{
  "num_hidden_layers": 15,
  "hidden_size": 96,
  "num_attention_heads": 2,
  "num_key_value_heads": 1,
  "head_dim": 32,
  "intermediate_size": 384,
  "vocab_size": 16384,
  "hidden_act": "gelu",
  "norm": "rmsnorm",
  "norm_place": "pre",
  "norm_eps": 1e-05,
  "positions": "rope",
  "rope_theta": 100000.0,
  "rope_fraction": 0.5,
  "qk_norm": false,
  "attn_scale": 0.177,
  "bias": "qkv",
  "tie_word_embeddings": false,
  "parallel_block": false,
  "init": "uniform",
  "init_std_qkv": 0.0375,
  "init_std_o": 0.0,
  "init_std_up": 0.0375,
  "init_std_down": 0.0,
  "optimizer": "soap_variant",
  "learning_rate": 0.00635,
  "lr_mult_up": 0.777,
  "beta1": 0.95,
  "beta2": 0.99,
  "lr_head": 0.0155,
  "max_grad_norm": 2.0,
  "warmup_steps": 200,
  "schedule": "wsd",
  "decay_fraction": 1.0,
  "decay_shape": "linear",
  "final_lr_fraction": 0.0,
  "batch_tokens": [8192, 16384, 24576],
  "max_seq_len": 128,
  "doc_mask": false,
  "train_tokens": 112000000,
  "max_steps": 6941,
  "dataset": "wikipedia_en"
}
Each number is 500 + 50 x the weight over the matrix's rms, rounded and kept within 0 to 999. Layers, rows and columns count from 0. Numbers have three digits each.

# layer 2 attention query, 64x96, rms 0.236, rows 0-63, columns 0-47
562389366483541569518477466445402527575562470531395570410388624540398382484558456478677585512407514516511560425550650533375638454506420483514451
477527498509511488393508471515494514511443485538492461464522505521481520464527477543515524549489430453487497509494476509490504503526508533499542
474527437500509553465495562439521517475533414528456555458472585481518491487472462550620562499488485511563494506517567459487558439520451466513479
551520493517509518496551432625486387503469504464424409571564481484512402520490546452437449544555520523481463616472481544501463505488516552591406
609447469547496580533511484425530507548472441546516572462476469512429460527507481490504567581466491471572471459553543488425547468468488529536444
483532420500513545487517464526391576532430514514475569463389468584571545510520546502449537513551452562438478595434480494401432443491495547518448
552576395482529517450474536597494500472519605427504479556501473548585454590474489522447473513603514579539527513476445508474506516504485540435458
429537477521521491480457544500556550527464450491555603536524497534566445538470480467519477495551408491582541544502451514422450467507528533478426
580531558481555464487547409641563572592538466356507474579481540476466469579475497497445471467475513430423480502505567498507455460462495440497462
510502489562468537560581471590454461432482479448512521515468482453489520510553500462520485494450408500458458614529419562520459523426507525572629
477499447513455561563496513469504524505567484503528450482499522535473525521495582557513485465493532531482486492523523511661568531543526587473510
488483413429513478678495439558470508511463500544485528485533539542468531507561538547484468461398462430533551578504450513491474591486479460466448
536484479497429527471611618581407516601443477539510545468410524553549397419576560449516460514486520516493525428450447594512437491444557546499509
524431503600484572483443482514465463418426439468435538460435498488516542371405577511492460436543513486444438623520475447523441461554478565477484
462535498485500399548429500542496516545483552510492578489467504502602483556590466478501490473466375557406518488539564507467488550443509606467503
425478504371461539542467451479478610507501489519462403545505507411551535514508526598430540443480460489536459459504498442499412441481491461473575
546514529514510485482469557544545533566585469489521578468450579474488446435497534497436478479488581463555480563486449486546505444540517626459477
466584409534517535401442482371546518530462450527515407573528522591497480470441637477440442512485540505457460499521487563487541501500558483578442
433441500477515577486483517452415560549412347497493431460531560535402445565530522542481370639525506529490510438411514451458566460403545463514572
471520433402507482535430471611502527529447530501388456468448480484488528503479482428478428620558435518483500541413430464459494578553493533461511
528498520441504453454574546481463548562449460556578578376439493506452549601508502457600504545506498493485526492475433502442515456526453485438547
455511532481532500434526489451398392338464470435461530434532571549504486447478521559431551479464475594507501552477424507510487532446573556499516
416519558584473597366506546445531523499475413541553496505451467439638502519421461475446593542490582549469501484599599454518517479573441543462559
520432454533469535432464522541491595423463595456414521498531505479487462596466526491472555513521506573486509584504432532555494525468549562462629
575522525507410441513407467464504511444490544555463459505482501425520476546396528463504593494418544554579552391530549356541545469483501432455458
514472455478479608584519535504528486504544458558539433537547510502564499499531462446490444444457529487482530611483465493559484569532534480521533
597475479594514527496433585458493456529499496514462438523504441488486454423512553448496484473407421465498541496460426492488418534467537473478425
580497447488451543435451580422534531463453481551556494560522514547527419561502520599444471489502488495578551528580473525607501506503500536545592
516474566450482517566593551518471538569555514555519536471512500546517515573520457479573465558504538627479546499525462483544515457555460490408554
564557474427503468525471602522435425586593455546439501504457450453502531460434518540445444456520533496515496501527495517532536484482509458445506
467469474485456410535477568506587453442411561576482449572576552510519527497558617494491621520477568543543408535500558476495528473545508484521604
501387477583427446531556537468465501441440531494564475541486455457446489534488534434548639469508638569491427556571616475494424548491444541465539
487507504503524494497460501599503560539505463395390472452489507480564456481452493500566501486527420548449544543479608552425516467515477464469515
415533478435493419408499516548489465488392604497493425543516504499471587559512504486452546497504413479509499428522434448476478522540531528507540
463523478485536576487501468478475548514518484493419521443471536442518501498508488531577486511499452526548504489517582538456538434564398460500520
485494542393465509499472474605420520523302566538501467599616548552549548597565564517396470546454569461533513417534450494503378547472607533512496
447517514486585564462445490396494525520509401451405560427399482586445467462453520580476559525437472582412468494493559514470541458473492534487504
427530492464579527471525447502390584549572483471562485507435493610579460523484502470494451620511450572473525429549541508420480447400513565508447
561533473489514450467489513539480458508418508494511435539444442530470497541570501465466441539624570460594542506529512489451443486497591571502416
526522528457504479398487457561476434500475477503488513572501481470423533489566515493429465438522520405492495476466422516529431492532590463487463
458508441479565499435537526469417483488509435452484499490490576498463431479523445505454482512645426540450513594470468533470598462433499535455457
461534487553479552521492505549484445488505449500567566562618496563461490544528485468559443501430532473530440470420488488474472554515569509540513
515482540494486590516471379594484503451571509438445545475459484608569489474431536535475504528488534505454531494531546513583516513495465527500458
545513513471571461483543515537578493507436498525443447603578430484487458533509562612482477449454498449551542596559468435415514512475444465554505
573477474624499482437500494608476463518526437505469521500508484422475514555500540522522528449606542488513480588398490529441522466530526514485503
593471469583413492494493537416498453425493594499525428429457473535475436431467603544516540438592438459496519491504478507576490505469431505390496
414496542531552439438486420494481536499512494533475548522552500547475594476610501509473514496428440508444550505480519487508453488536511482474490
517496517451454530461511516469452546567458520597527506440514543436474485473492509509520461491626484413502465491427467538507427537631484438548563
504498554488515433524491491504484546498507433475546514521436488457518540511420507490453478582546473532511471395548528504476506442469419548428549
444458488494480501420518479468579458462378423427512418511525497463461533556531543503486490545508538521530518429576473545457538527464476575518531
464519484453476526471513510493565457387544540499437448476531560512495459453560542505462559534526479540509503426490524526441502491454613420523493
517542527535439480486543588583519539461568436473463427455431409433443507474468563460443646520584487553498558558490586512546516503452425525473565
550397437445517478389510515436457465447471456528487474493496493534401439403483480464551576508569550467466501576442527518531516434480417469469471
556540494450543471495507498413545512424450511449468384593563556483532517515605523489493495445516489461527424550498447454536525514481543525582558
420508544496498526539505533595548505520570481468454494496456463518537389465443538449550545498515497433508470476438549532511501478507531394455478
472491462471510503501496510463385534524495513425484460526513546490540515519541543556436537447398461462505498506527402527504514425524481509470539
559488447574507540526495480426527529502527464580590568633597463461495485462486526525535528565454494431535510439482486457494562577528546498537482
491515492463497484623459536455512549483461496537539524550447504473613549560537520548468509472445460563543525494517510453510591501427527546438523
489469453485489444522580373414402503558496462505591472487574487581471540442510455558474477488505419460585574459479434426458503527534511460539469
477621590426449515506507528475550529520537451536560498492462454565494497472510528583432475543465428458533507482575470396568424482533552552504535
526512468507499474540458561491451555525513486482482497490540502517526492448444539570474512513495435548453470437522510507478553472571471549497474
548501510497515538489454601431524479473543387526407452550710520466484538461570452553500450611499520506486479475499514472477489481418505415551564
428500493472509423468434478463536527443531443576547468526531540544505473496477499585457451522461470467431556509470444480441529507452493441494615
472487517600421537532642622546469498475457561506576464435492413492561544482505547512472680580604573493562531578499465516595425506423442511473586
# layer 2 attention key, 32x96, rms 0.233, rows 0-31, columns 0-47
547477479484491479475433538588554499495597543441503388549522494566491541521458456488432464467522529559451500556494497484482519495515573535468494
516490430616474600528513507427519529526590454594493521473505485494461435380472427486583492496376565516490504445495599571480545492495504504539566
609414455521529491533396470559573507433497468526502571440502436466459431433489510450519588484458603454479462425523543520568542472534570513527469
479546579598560412494546535430465427497433436443468449553533560541395585444627451532548499449510449471559467582441467641513524574465378478511556
486592573535476438418536490453580429532470494473477489525488549443491567548514528474463492480498626402470451509435494507444518555454403504530550
505594482429516528399612458520615419433493406542558491508477513521426401542474453399582519413570571369629427604426486544458522572429450490426536
576555454614521514497463529554515581472565490494467469529491462472485507365480530474497522471441604467480445507483559585470474515506459536483444
563352545536480522508350572389600599580564566548530547398508378480583461558489580604542508567374547569427505435695458350709554453654635444624460
499521465482421571506433517540521594441462547583578542494498510528504618567534510547534522515458553528422495372536539530496460524588495515556583
551471487496531446501544457478557496507571527531463485468548510491456476543541532493469503533513674577448544465473507608513516576533514498583481
510450474520506472485404427499470455545476517483560481421434420481530511570444469441517508482525586448541504401558538587443441438478628499570488
482532524549474471505593483486488609515542589487477471410387552520517615471527517568492387516480371589627465394464553493452556482506470517491399
468535482522570557472498457500592545459464494414541567477514508517481470445507589484521487472487484470549542453492553523524515542503475508477442
450503533457457507582484548437505571561422560479441520519488398443533426463515463488458525581525445467555450547480512541491481605562548481469540
522463524426515517474522467542437510508500517511548393530560472441496603511441453523539562472528547470522450526529452478560451597482444469592560
548505488530489443517521445566428596499492551483524484512488543455484464466555490568483521500484480508485473582579445547528466541531507458463570
435503511533510528513529444594506536501496568529490534520484482458540496571471473457551483517458522511473489434539557486536528490563496500508530
465473509495440530461459603455453488464502459525426513453487556521546588435492503537477451531499456524551494474520480537588543470461519532498473
436479491564527459528509456434371490483433446536529590517584509534536465596503475518527456527555499425539542582506464558498503555532412559441453
467478599522439555588511396521487489548399532465458554496424567560609462535447495507540501489482475534462472413430541512527424516482467517470506
546564479492501505509536477545526574395570553519590514528544478491474507528435490495477470483485573513521530517506552489494511562492535507540534
495451520489500485485428443424416491531549478542463529465505405515479523469479457446513455505440492461447518449499498511589572504497514464433454
500424462466615437524510568441543445417529515518503443504513546427491504535578481478457449487533544525404460491506441509524569498446503426515576
589519486478512517569514524499456502530540486564573526411377439445431421477561479491572465469525558505481472472468514538471534529531477540545392
477443522485518437455478546510420471496523557534541432473459469480405627472553395519430498508540436479457421562531574483554517514505482486547515
483443520592482507504490514470518441497521579523449544464499420540375442467491532515498546428419461479439516438503527513463497459540489469579532
443553569481475498595610517515565551510473538579444447510448448486504526509560537549471478481551435522588461579537458463427544541518417467605492
506454526464497442557409535466524431548531492501519519483539506420506551405636502438583436457413613567554556446522532494433514500483474464551497
494479559453491427484529487584540493482478594512460530453471426402436521544533469438490506514517546492497577567496605355529462580429516425520543
517504596591573445451427434476432486523457419584443510424533541588444489567541545446488502506515457555476517561464517530512498534507507478475516
489550485437481532434528446540459551491510573522400461475538569485469488430497472490580460409525441575552506474469342464548341535519555451500472
528519525491639562462433451479571411457570502478460472490471484522556447544548547490591466548434534560504502451542509520522501468460490525568446
# layer 2 attention value, 32x96, rms 0.277, rows 0-31, columns 0-47
519488473591479479500455465416514599496477483468519605553428458505457445476537537439460571439497466428490472500517523534471487524593577517506556
572482591454602466515452448421524533462482496484539468571506444603560469504424537444557441434597477497524466550533435500561491410561505629464463
482472513469510491497542493476527543522573501394509570523425463528611513454373470461518541473548521474551431520518536538604508483467499513497386
513500581466455554461530460462550562573520490601456534516499369494595476531515582466458494426511455493438453502540533457558597488508453379465529
612496635566507505453580532536463434500456511518505419494447475474528528497554467503598497453484556491594574575478482478540546500530494489519410
618483607468518461449587470464388482525429571559552564517561458553485476453396510514501461473395471584649526576513488524463539540493492506497494
515490478469560553572460458540536433446410520453525534423477511491508461543419494521543528579489503524497552444548498505600504512479471548497546
482560485515508401487497577474486539527445484494488511499530434505515558450581509505441516567495522480480581496458477396462502496560556469527457
590444616495497536444459366505461504502586507303452429490600560563485461538406543614512463450569526432488458500456465558523503411493519513607421
484535503441461481560488491492465511503541645420460500496465445461517519449363471541507537572456460535407485492390517476539409491541449497506577
531455520555533466509500469513426553555595529569546523528589520485475531500549436557508516406497576464463565548444349500565445513482541517654424
512441541423563514461529510521511551510485469464368531573435506430496517528432553516468571536554601518503420479451537533627491520448473541464487
497511428453485480453550523502538520547506588563559472527471576457482489506534493465494515455500507529446509467480512446508536598560515446491514
607449481555515411505457597458501521601524559503445460527492505569560493432554575478465390453526473519499550454521436466496487545470566520533546
555534358494509511448465519507438392552494494519437374492493482602443458448483506534440516480488454621454533573541467455452497631529449435543416
543551560455469547490501549485560467501505480427527492623585470515419519445513462500456449508472487459510530503490459490462535537527500503523527
585453489592537518450438470493466458520602479563537535478486546486526498451527573496505556550543562452498576468529560487465485500468514488528466
506534441528415490387517544397466524411518471494472524402428506490479472507481530497520481428554574484520514431462503549548478368629473499481523
417466506377486483448500531465422603466508495558465528493474488495515462538504521449492583585484510467565520441523568500469624478519463491511597
425479521558517482534541520454428607514529553527531515526433512449484492506567464489570456441520389517539545513540497507547490570459472533423493
523514563477606562527489473518500500504535494501359530462583478452434593499516501456556509515441484531520460517496562513498513458526537449556458
550432510490430425437495542498517503563442435502514494419539467488509573481492553473443550406540494479517478484552510585493453578496505553534567
502560489453540562537511509470517457494504556541524520572478488417502514445525541483557551550385508634529483412499430413462448513490571539481458
440475451475513474533491450545501471523503473537455533533464432385413405486552471473440484524538482555539473526461513453550533522498573488422551
473531457475543460455513562487441534457442576482528480450467549437465462509509387544537497384511565484565548435484447483582462536474482484467572
482461556524518575368500540603517497519477455469491523488475516555528554446450503408487462533483502640438451408499519569535607472474555579517406
515513524457553544483574504495568531549549376525484496534478537501415517534440505501467461488494512385509522495425553456583408480508487503530432
516509553425533492600520482434464516449504502449516488461554546427543477621453477568540520565530416516425462493501589409618469418505498531491499
520597436500548548517532394523430526403513488396471432462503523477549540429537483492508593445530543470464521607470508496572446520385570521487520
420500516507461520459528653460494515442470486565461484459538455508563485546554491538492563536484470556586506539469542482555423508521515409507548
564587556475476479464483480408547543519437455523508494455495472508426526547529507565561502507532455497523570472472445518541558495579541446490455
526486465513443529529516491534407492483533695584445450484528553611489571528540600570494473484431539429540608480423556566497492617488475572510429
# layer 2 attention output (transposed), 64x96, rms 0.267, rows 0-63, columns 0-47
487523496527478561489494501469551477515426581501543481437548501468533467541547525546451502535411494580475539411656459495512548464530462495565472
517528398517503595410507451525519580582501424514493489552461469483449390457502547492561547540534425445540489518499524520467500396499579601410440
579440493518480422552470537439513513429451477591564445505479411494507457484444450429490450515573459561563465458623587414513517439463440513496489
566518505426467557514477490454452513486513412434419452612584486463471584549428579496517539475426558548572516503589474436436543433468571372477505
486491527508508526370480465402540514480468556555468435581520444493476512461437527536454511500538433384485538476585482422557489478521574436537558
491510445411549438406495450504446453498516471467533486568489471589605406531467509452466443529522448466495543432558491477417414407447553533519491
566466482452490483498496522531505461525537499501423558497487457461463529553611587504461467516439601446560547522506453394557511515501431429455484
455475591467503504624520516549413508513496547449547491407461527448534552494525522459577419579517472552536552576554528414540554471620522544514414
465550562485488480572512450370509506455547510431522460427413551470436424510403427479438461550665505406518521398486484497490577463510513457561445
424400554553463514525536527491518470490470493462544370490454394627516571481589534386429477526473432640500535518439474480482441533436490412453571
579575523491550559521474488546546514527524463438465453548485444562540419484509425411503398528482470465489504475411525515532557446514525588509416
568545542482527462452545489472484503501464425559503560561486578504522565557405484468554477433561553532585484463475513533538513505467445507535485
521498426501550477512431431527620457530501429480511508545532504478390526505507505600503461563450498494527522416483523514506595425527508551572500
499381446515516494499457599550519568608498506449432535504444556528495482468307497561472576571508563463462530590450515525546525491514559469509565
512493510499537458517482462489623496450475467414502474473532455490495564487424525454488402510442573407444477526556501528475564456519433488473534
412514486444498520512516520530505507370514479512440556534459443556492464557554445541453440426568459459541579428474454435497576571544523540511504
557448583483544489458365460467427559533540509411524537463536595546468518465555493528517542451431481481503524454526488466522485514572582493579552
420470539591475496529486502492539525449573521505512485421441385506371529554510497497493593534381525552563448496532499529389385553586439541428472
378486366467494555504481511456457498448441370501374530421530523487412556471511498530615470545479412540484493493499562493476523471568540507416563
537483481511501576516519562464544468509547542553512523530534461484366486504472494505604487486540514516670513477451523493508545444482415492456486
492572502551467598515486447546600564501422496532507476554559503530516526557480482524450479658458471500490410492543498472451531506473514547489531
595451515544501462451554574487524492496419470542466607476493486499460582478481453514502522469496545428484490471424484553602482365547524526443444
574448472446493516510545480520485494545566553471508434436479458540459439536446510567442428597544484590528514550560532497432474456526414489520459
471544472487486494533455455548478465561490452544517527588457548504402407488535481503636491431415525564488502543539550447461580495469522525447482
531563470558487513557517539508499537517530497495538498451476548522425433410535458539541469523430512474497484518425511530502462588458511491480434
550542457506592563416447547528541489546489421487463445511416537529538520476371519412665417483439483499561529529457549589492537308498493494533482
510485584457571509604550535471583526491485520447512496488542502517571505541424456523468461477568533578538451512507460520581471482431472445447678
490440474516417485509510529533521471518441497495535449569511461529497425555501526603494515518385565515523489449629487547577478604484552487589517
541589495536471547537451461525515524569466626476424483643514474425550553455580537524427530489533560493390537480530515440525445450497472553479471
465500466497443528541507592462485535419494469530479477422544565551529439537527428634453504488485506551501577516518529515461482476449481451467479
472594518467388480473472453467496530490584537440494522464517489489534524518533503478499503513536541558467534454542540451506507533492461494414530
531482460527457534488505426343546464375467605518505503490541503569559443490527551573493505491466448490539479387484447493601597433457516397542529
562513450506453544476559511442469539526533490514478594557545506525486615387546554541478583483482524502467528470506490435518506510570533435446486
477553509455476520537502489492483456518562475414505448467466543490406490522490492459514471552494481553523497447536569551422486463433498485542481
464480421507496518538377586507391503577499459558532542609511589486478500540477460516519504567521536506462448435538432531594533447548499497483538
432553533583570492476547541512510478450494547487519542459533572397603541484534564515561519506510449491518605535528518438528556451495465458515502
489421600492457449587435548436493469522552501587522552408485523466515448491430552482455591566616530480590466545484469398488359470570468534451497
448474453495449547522572476415514508357480503552467501508540508556476483500527501567523552450545391386589522574459547517530503436422499514536533
574505485482614498456422490480478491569500463521519509491515482511461348534469524492585413465549529564502410567491560490520468494445511556535462
546425467428468506502518430470502538584568609556436527549479474434574439536512534556516527466514487435461488461511577490518494485532504522551497
462645550499540539516538547488551590521533437484591542462452485568497451498464514436481417465395475547521510435513593468396538576520591498473460
399461423558509507497502527484462547473562421517469498507387445522516428555453488466524461559445500493504508532525530507482465574422537460519454
521469480588463501434500631443440479438473522516490491437486466433574572490520548519535613525537440547593451591486502497488585444574458450490537
511439560514530425550453494472367517502494535509516488443467608491551510518526426536407487616396537578516465475467559507575482624476457451553505
484541602533429472519553588436501455475494544569512501481521436502506543467552551512438460519534599509499539551493446506544443532502478474495541
460449508554508472424458552447472592494535444458526480518478508529508562479521462502513507515534414607529548519578510430540549398540475562484542
556471470457485502459430479495531500476436494522526413546512419609498505463519513523351447486478474497445511473517507474572521538563539476593450
423517476449568491473500522472481449508534467506428510497521596591533557562667471569451504446515483423512561492486396447443517486509546407452581
492497476457514468488409535576400506522507521521512509446519478480632410534513490445465527515434560531499505538528500497462492517515550546559440
575484502519536552446593487510424559517582503498584470467468536507579550438497488503476582475532496522565534522520521475534549495478492468539438
595518475514523493541462402440531506462508488536526493502551443479510413520458411524501586556477540521437443541459465485503495741493507485567473
580505485536486532527511482482572509419574566452481514474528474563580446525497554487484500507516477397527515430432488496538581472495485561488475
564565526480565493474475504466454477584511490493549535491443557439556469517504462461501520463459478527440501463420441465501490533457613464532554
475450514509448514478501553454527449526496451496538533470457504479549432481433469457490545509459477460497500519430470596509458566541580436549524
538405468415437500508479465465431495456507469481475527385509500490467462510486586511523458461506482524551519477560524461432562493494473502542486
534475612519426501465494547531543561517472500541480531500471478537503513470453490472460553526465573513481532527434505499465461503567509452480416
459538544494474432463545555388556460435526552635537488478549466536448487497441444429475496506512502523591574482549496411531501462485426511459637
443600451500537479523530539564502501522497385595526480460480478475449524499644466525503426513447468394465408470494486506418442548536480472481473
475547501480475543449504502523523473499442498441623419491461559419508488444540514480593521575548564523578425585537514508588475576651522516480482
445569508520503456492456432479506509502499475475510442511480527541555384571498539444489441487436468518509467430524492533483467443445518528514497
461505606487477427593503509467491529515396411430518472522387517465575516579405548502535394400442426557620434384572579518437539440448435458484515
485437526463536467528574530530482463593490520488458433477504419518596476485510533534535563506516485504547568565549568486530426572494450472470443
490477451541501511508530543590561507418527508534544560371455462524492557464458476578576573581543560492542438615494537521501445540643504516482581
478516457474537577496448455541541483535596543476468542457471500436545429572454526530515428591491474563490493449471451481563495452610452519551433
# layer 2 MLP up, 384x96, rms 0.236, rows 0-44, columns 0-47
472530436572512499493512555502515502459505357519418522469559505508462452440470490523561543516502466468473488513410488449496455495544537548588501
539482493408508540471483487469451453514481448549478625497503523498461508574462506469577455509519412452511584450473482443484494374563519461516381
436398503467486456553536427503515485510479499479494517404490497574492577529607470578466547429524455433456555609541526518393422522583494525537491
576509565560488494575579506525487488527462550488431505462614519452559567431485511549590444507485538487506436569459475482514412533527541555447502
517519505494481548505553457463542424547494475515424493547515487538518482530562563519530435466497540486510486526475480468447515517457557537483484
495522353413552643484530529382628463428446418556568493461660515425402482462410460673515492534490374448450419547492469501536549468554557439525580
416493614403589405466516565446543606454517503507430506499513474549429536516538504432538548470550446502573587608455584543422528401452489429412532
496524483536546502422496482478563527467499417477527467550526473503505455464657480464457515505489517428569544481503405546530487503463571573557451
468466514514439597500636590564548518454524537504406490406557491615562487464489422469502460479583533428545494560452552534487413496411599432451474
586469409577492480563459578492564513518438554569513418464513474517507441537522536436512460458397483524519475394544499467509604553459593482488515
457491518511484426451533462488489501486491504495519503486507522494525542486517443500522462485426533555464476551513485508548544613495527516531595
430487509514504571412417501515493561466442584533442499492511462500445452541584619460444574522436504479393431466368495485456499391578486561560573
455520486442451517448552577421583485461459448577519550535589411520419526435501512537409470538642576521502511586451484486529547480540456455451588
531516569547459522450575458536589526498488643483555487512611479546564513468561503505508507462606543438525617578498471484545339470614570524496491
496597424562501485406447520426485495493496450605478427607513406445578499604454461482486507443437502473463440466534543438488498450477467460583528
449456584482492475465483529495496461554478440467467467470497501497450550505482470555510549512483438502547482534506546444576524442520432463503488
318563461583412497457490532345493487486511437464383510406596509442503577439547469524614539399464468550531496451654538487488485490381518418415565
369408592506474462491566556506539391477407531468531489494571501514495525512495573487495538561577536556412521486535518411491486412605439489560528
543512519504452456499531516469584466441520524520531517488567506469511452455489514389502475429526452506471482503512463516555439563546526481495549
474504457577441493476502512519561492451554431426510475534489486515513422442440462479477494467465551444489497538490516514496541489527473492532496
565475474523502529530497479538476432534528498416456519473609422453488656554478541591597483414508444536497467491455455485489497519436570503549491
469414545546410546565489528568441512536419501533591523386434436613612452399496442485500527436544544505584591550442485590558403512519528500489522
518538479522573497465549556519534555534501491529516549495483482452471510521508485513455501512529556455473489497494473509412532458528527576536465
483451396462557539421391424445460574478488376512532518526457527538445457476423513427503372532505556445429537388557574534507557457530559532571510
523549505509443439509487549469515498542448488517521510482543457469512491503502412526487495481521514532548537475543513498473410455440509436478514
482454516501458436537470520527437515507409507510495478498507561521490539510592466499477476453490599590496535482468464481515481588453495463482470
533487505536500517491490528476498462520459452489498558438589480521420401476478448544583452449527606416542523494508479507469425508506614499529469
515429376510525604471433468398467501384531581511442501404545552463433530514591314501497535512501482602484473469431500486584477567523448479443584
615518533495488534493482557451475509484533472560484495424529513524497489444505533475442492455488472528421344535414521462500534443518419439513424
434555479499532506518459492464533493419472412547490552485533495435486474512442525452460479553492464424536559487467473450447536572625543415518439
409618523581486469454612530500580564378557407490574537415526361445461474468493475536559553512461416652493513461515524527348483461425473479474340
484432475490528499526372513583465565487546462496467510517465535534488449491538499515492499481502425570487431462506519554519634479585504506487472
536512413554456568473646600467547467493418437529494414535480414490497541513469430462512521529552462579655461552529627502495553482524547475464434
453517476538506459524540518535462369461504521452499517487478510568417545486456509568509584521534445517554543478550436506473538443525545435496522
486481552468491560465486522582522485438516453369345443450514487484543506518440539496500502534532554466499505539376523592532473359515491445430517
446409513523506521421561473552541462449636510530489509468550426513502509482481525535585572526519423480481590574460503479540497546446472469400544
560486557492504482488402413494481457536552558544474509491571408442470409505460470513541510506440597415367548518516492461493423558486563438572460
572481516544497520503551495529503453445461542565555559444533476511417533518526545453543525477438649422571440552548511499440469432519468514570432
462543545496418517453544631532503514537482389438488510560512568505436474532346554514476539477542457612571491535499510405560430426484533470446448
486454519514471456514517549481526438482564572494457511532563429498494439457527538578467515550493444509482492475466410525572493485554476487502571
555524454510497534460578501450469507484548489485423538565466533488535413562547535437477493509451606509470544495533521444415516469497443497552432
491465520501555508501407545589505541346558542533488446522574500481574647507441422534482566536514550554396471504553459450497543534570443562564523
581545568517439482559545486442551514468505526534471522573524488440485522523450563506494584473476562587415454577569550428472470606498495490481484
498497499524495480505396520526429511398552421510590476458449412448489384560542375500422461559388500461566483472528556371530599626470473493560453
470532493528397474514423484430482496496407472527473527636616493500489560574540441563569492591368360646504479418562436467478518488469499503579507
# layer 2 MLP down (transposed), 384x96, rms 0.255, rows 0-44, columns 0-47
487445530477541433482491479585445507494584534480522501504426458510425464523470470481533447548454581526441514483493498403536453514530465542464471
429491484567552443525562549442499489409494552446428466455472536558565473493517493528428543573456493468422550480469446436513522553528531485494512
472544406481507568506547507513363520481392428526596480526430504402487429511559462405499483483474535564454408474471519495518497452391472478480514
470543436467438449578532486548439543520502537432419468489466533513598632427425518498532519518521507465504458496440482513561466470404456576355446
479607453562482512458520556512520460430500490606524483467425444494542392438514576475556394491555550483485551560537444444522593555475520467462555
463560494498539476532467548610390599518485522542502490566364494525519524546535489449602469414488544509495540469458486470488483498458488596475420
498503416461425457443504467410402588462446618499475488567554544536543502494492521533572544468456377472440519535542647565538521451401505581489525
451472467479420476432489515486596448465472447462499539430556500501490502550482454471468484423536546573477488584461466516537502504579470565460492
552575452505586513514474571477541450472522651434434561595584526529472503515454488416542374517440509471429407359503589412463542436504563485514529
491500498531581532572576479514433512434465558502516511526541530491452465524483463481522436489520490511542378513398522499431634465416574462467482
485527546398516519473501497423471498506475600641505431499521523531566480449518514584506510534558436433468562552554442508489531432484524517550519
586504505549460456545558485579491500573521495526606428542518578498573443497514470555502466511564486544518536579538524537641486456507507551493437
524642537455561505444499455629410475531511520480486422517414531537484564517462497433547509526502546499548464466450529519542469469447415557528459
381568498565505446543513590482496508501440371510519533537544575571434421509446400457592459459438501570534430553482507531474538553414459499509568
399535443478448478523445474471432490478475499506501525512438421528546533632545557472446526473481492485446444458436494528452507439555554548517583
462430494480430512470436577374550510547444447466553531490546454370495462504479483622537503556474431516522503474468514495544542440522575478558523
372573464547619465494503468499531576467512563419508449520572582540512515565499460507643445477508512442466441518471584539463458503454435513467561
450531489457513533448538476460419444503472452503430495542557428514445585537444533475489613537497407464532485521445535604508522564520433498448531
507477476489535458480515462554469490543520436498508452533604556478549530488505503398502558462559413483504429537517455485440499477492442539506462
451480523503459447494491486541470421525559485482503506561475509484545452509531469464414478452497532519459492595500537520480539527525443537510497
502545485490507482461521570523552532506474542567467542505463520530554546481553522467510519497512552495444517561497482516531584501454441425439501
538514543469540591562442551544486452468419475468534483542481522555541448498536498415408460429596494482472527505443449498546438564433495493479516
472519466482516504467542552488490531507464550457507531474458379458451549493509443535429520535519560408426509482434508545456494446500546530536509
525462453480535528539464415506613523516572426600444531553519501504532429509391443410483514465400546566483526333432476554457618564570555499593516
515527440544512499428473465484574432459535513443560492533512559593559452532459411469504552546596485483470491508459497481500527502567482438458507
587393582511484461510515527570400440541545580515529476529571472481550501535540507464418534466405620604475612447494449468537565530570501520459492
478641406478502568489498473485603536486512457533588569565544633428468450494467551401476500483516538475545522562465427452595432527521430582496538
503543370550508529403529552451477518476503524501416428559526461580495609475487455479501448438529484384525450503415509541471470448523416507442561
527467473568464504521560472507524469494469507408524513427524558528524547484469486466488585453470475529520441467500466481466533548483470526477420
432529517578459495494546473483476452449490544496470513562491600434488461485450572457527541516510528517533512576570536545527472554558441476464487
523486402478481508499454444569507502579553550549496486556493468481533528507514512475528579448506479474456449552443454554573493537566487513520504
430513511556510545442559513404470510501572490497484555583502513588528500498497467453599602412570579474556496482505512454514438575523489547525505
538483472507473493498591475490527517472534599467498410515558451406491512625468403491393507423446457534625532427478588518595567446469496442465595
478566492494524519454541456522520527513456528480527464480505506509450510570477463391405465520540427490565504447449460483480511476470468546505487
510632496548523393547469512562468449452601461531475534475515443522484545522448527452528435398342540491491465531465543555416419569420534464421596
460581546460448539436578501461484530532550494485451502584495506398553524503475490442452431512490499489516512451500491568549565516534478568548445
502462526435477470487600415492470381459499578591481520468477391489564565463344474459529621534531488446502561456569492449403445499594598503494459
480594588449579454514430392555515508484517474518536541478532469467465481516409467511466471493550560479523406478417448495472469400480466531483539
396545396563517510562526532577560505481494489443562526420456488446508445405510503485483472493588496523425555454464457426564483467450470464451528
348536522551462519477537536557516526577432452438534537446544563521498539484458417441474546477532466505494502488483552468440521543468455547565489
572468453576596451545503476581431475509492493449428467448559517430542444561521508467490454511553516556476497540495413538494468409567400513510508
472478485542541500506540530535467477530513381477543514510349433473490540566614428554559428441511557474474400480357455552372481459543469490406557
550498497482473523578551458512492523452556580543501455648454514483539503584521483578420522474478568384502497446538386559515558535454457540455575
480598496489546492470554511462463589544473481430509491547475553461524526540506537430503508552532473529552468500487562569587438501425459541513549
443492537552460456607553514523575543460494400454511469513514533495513517513443451487578470501572468536596365522472515541540498440478336445500562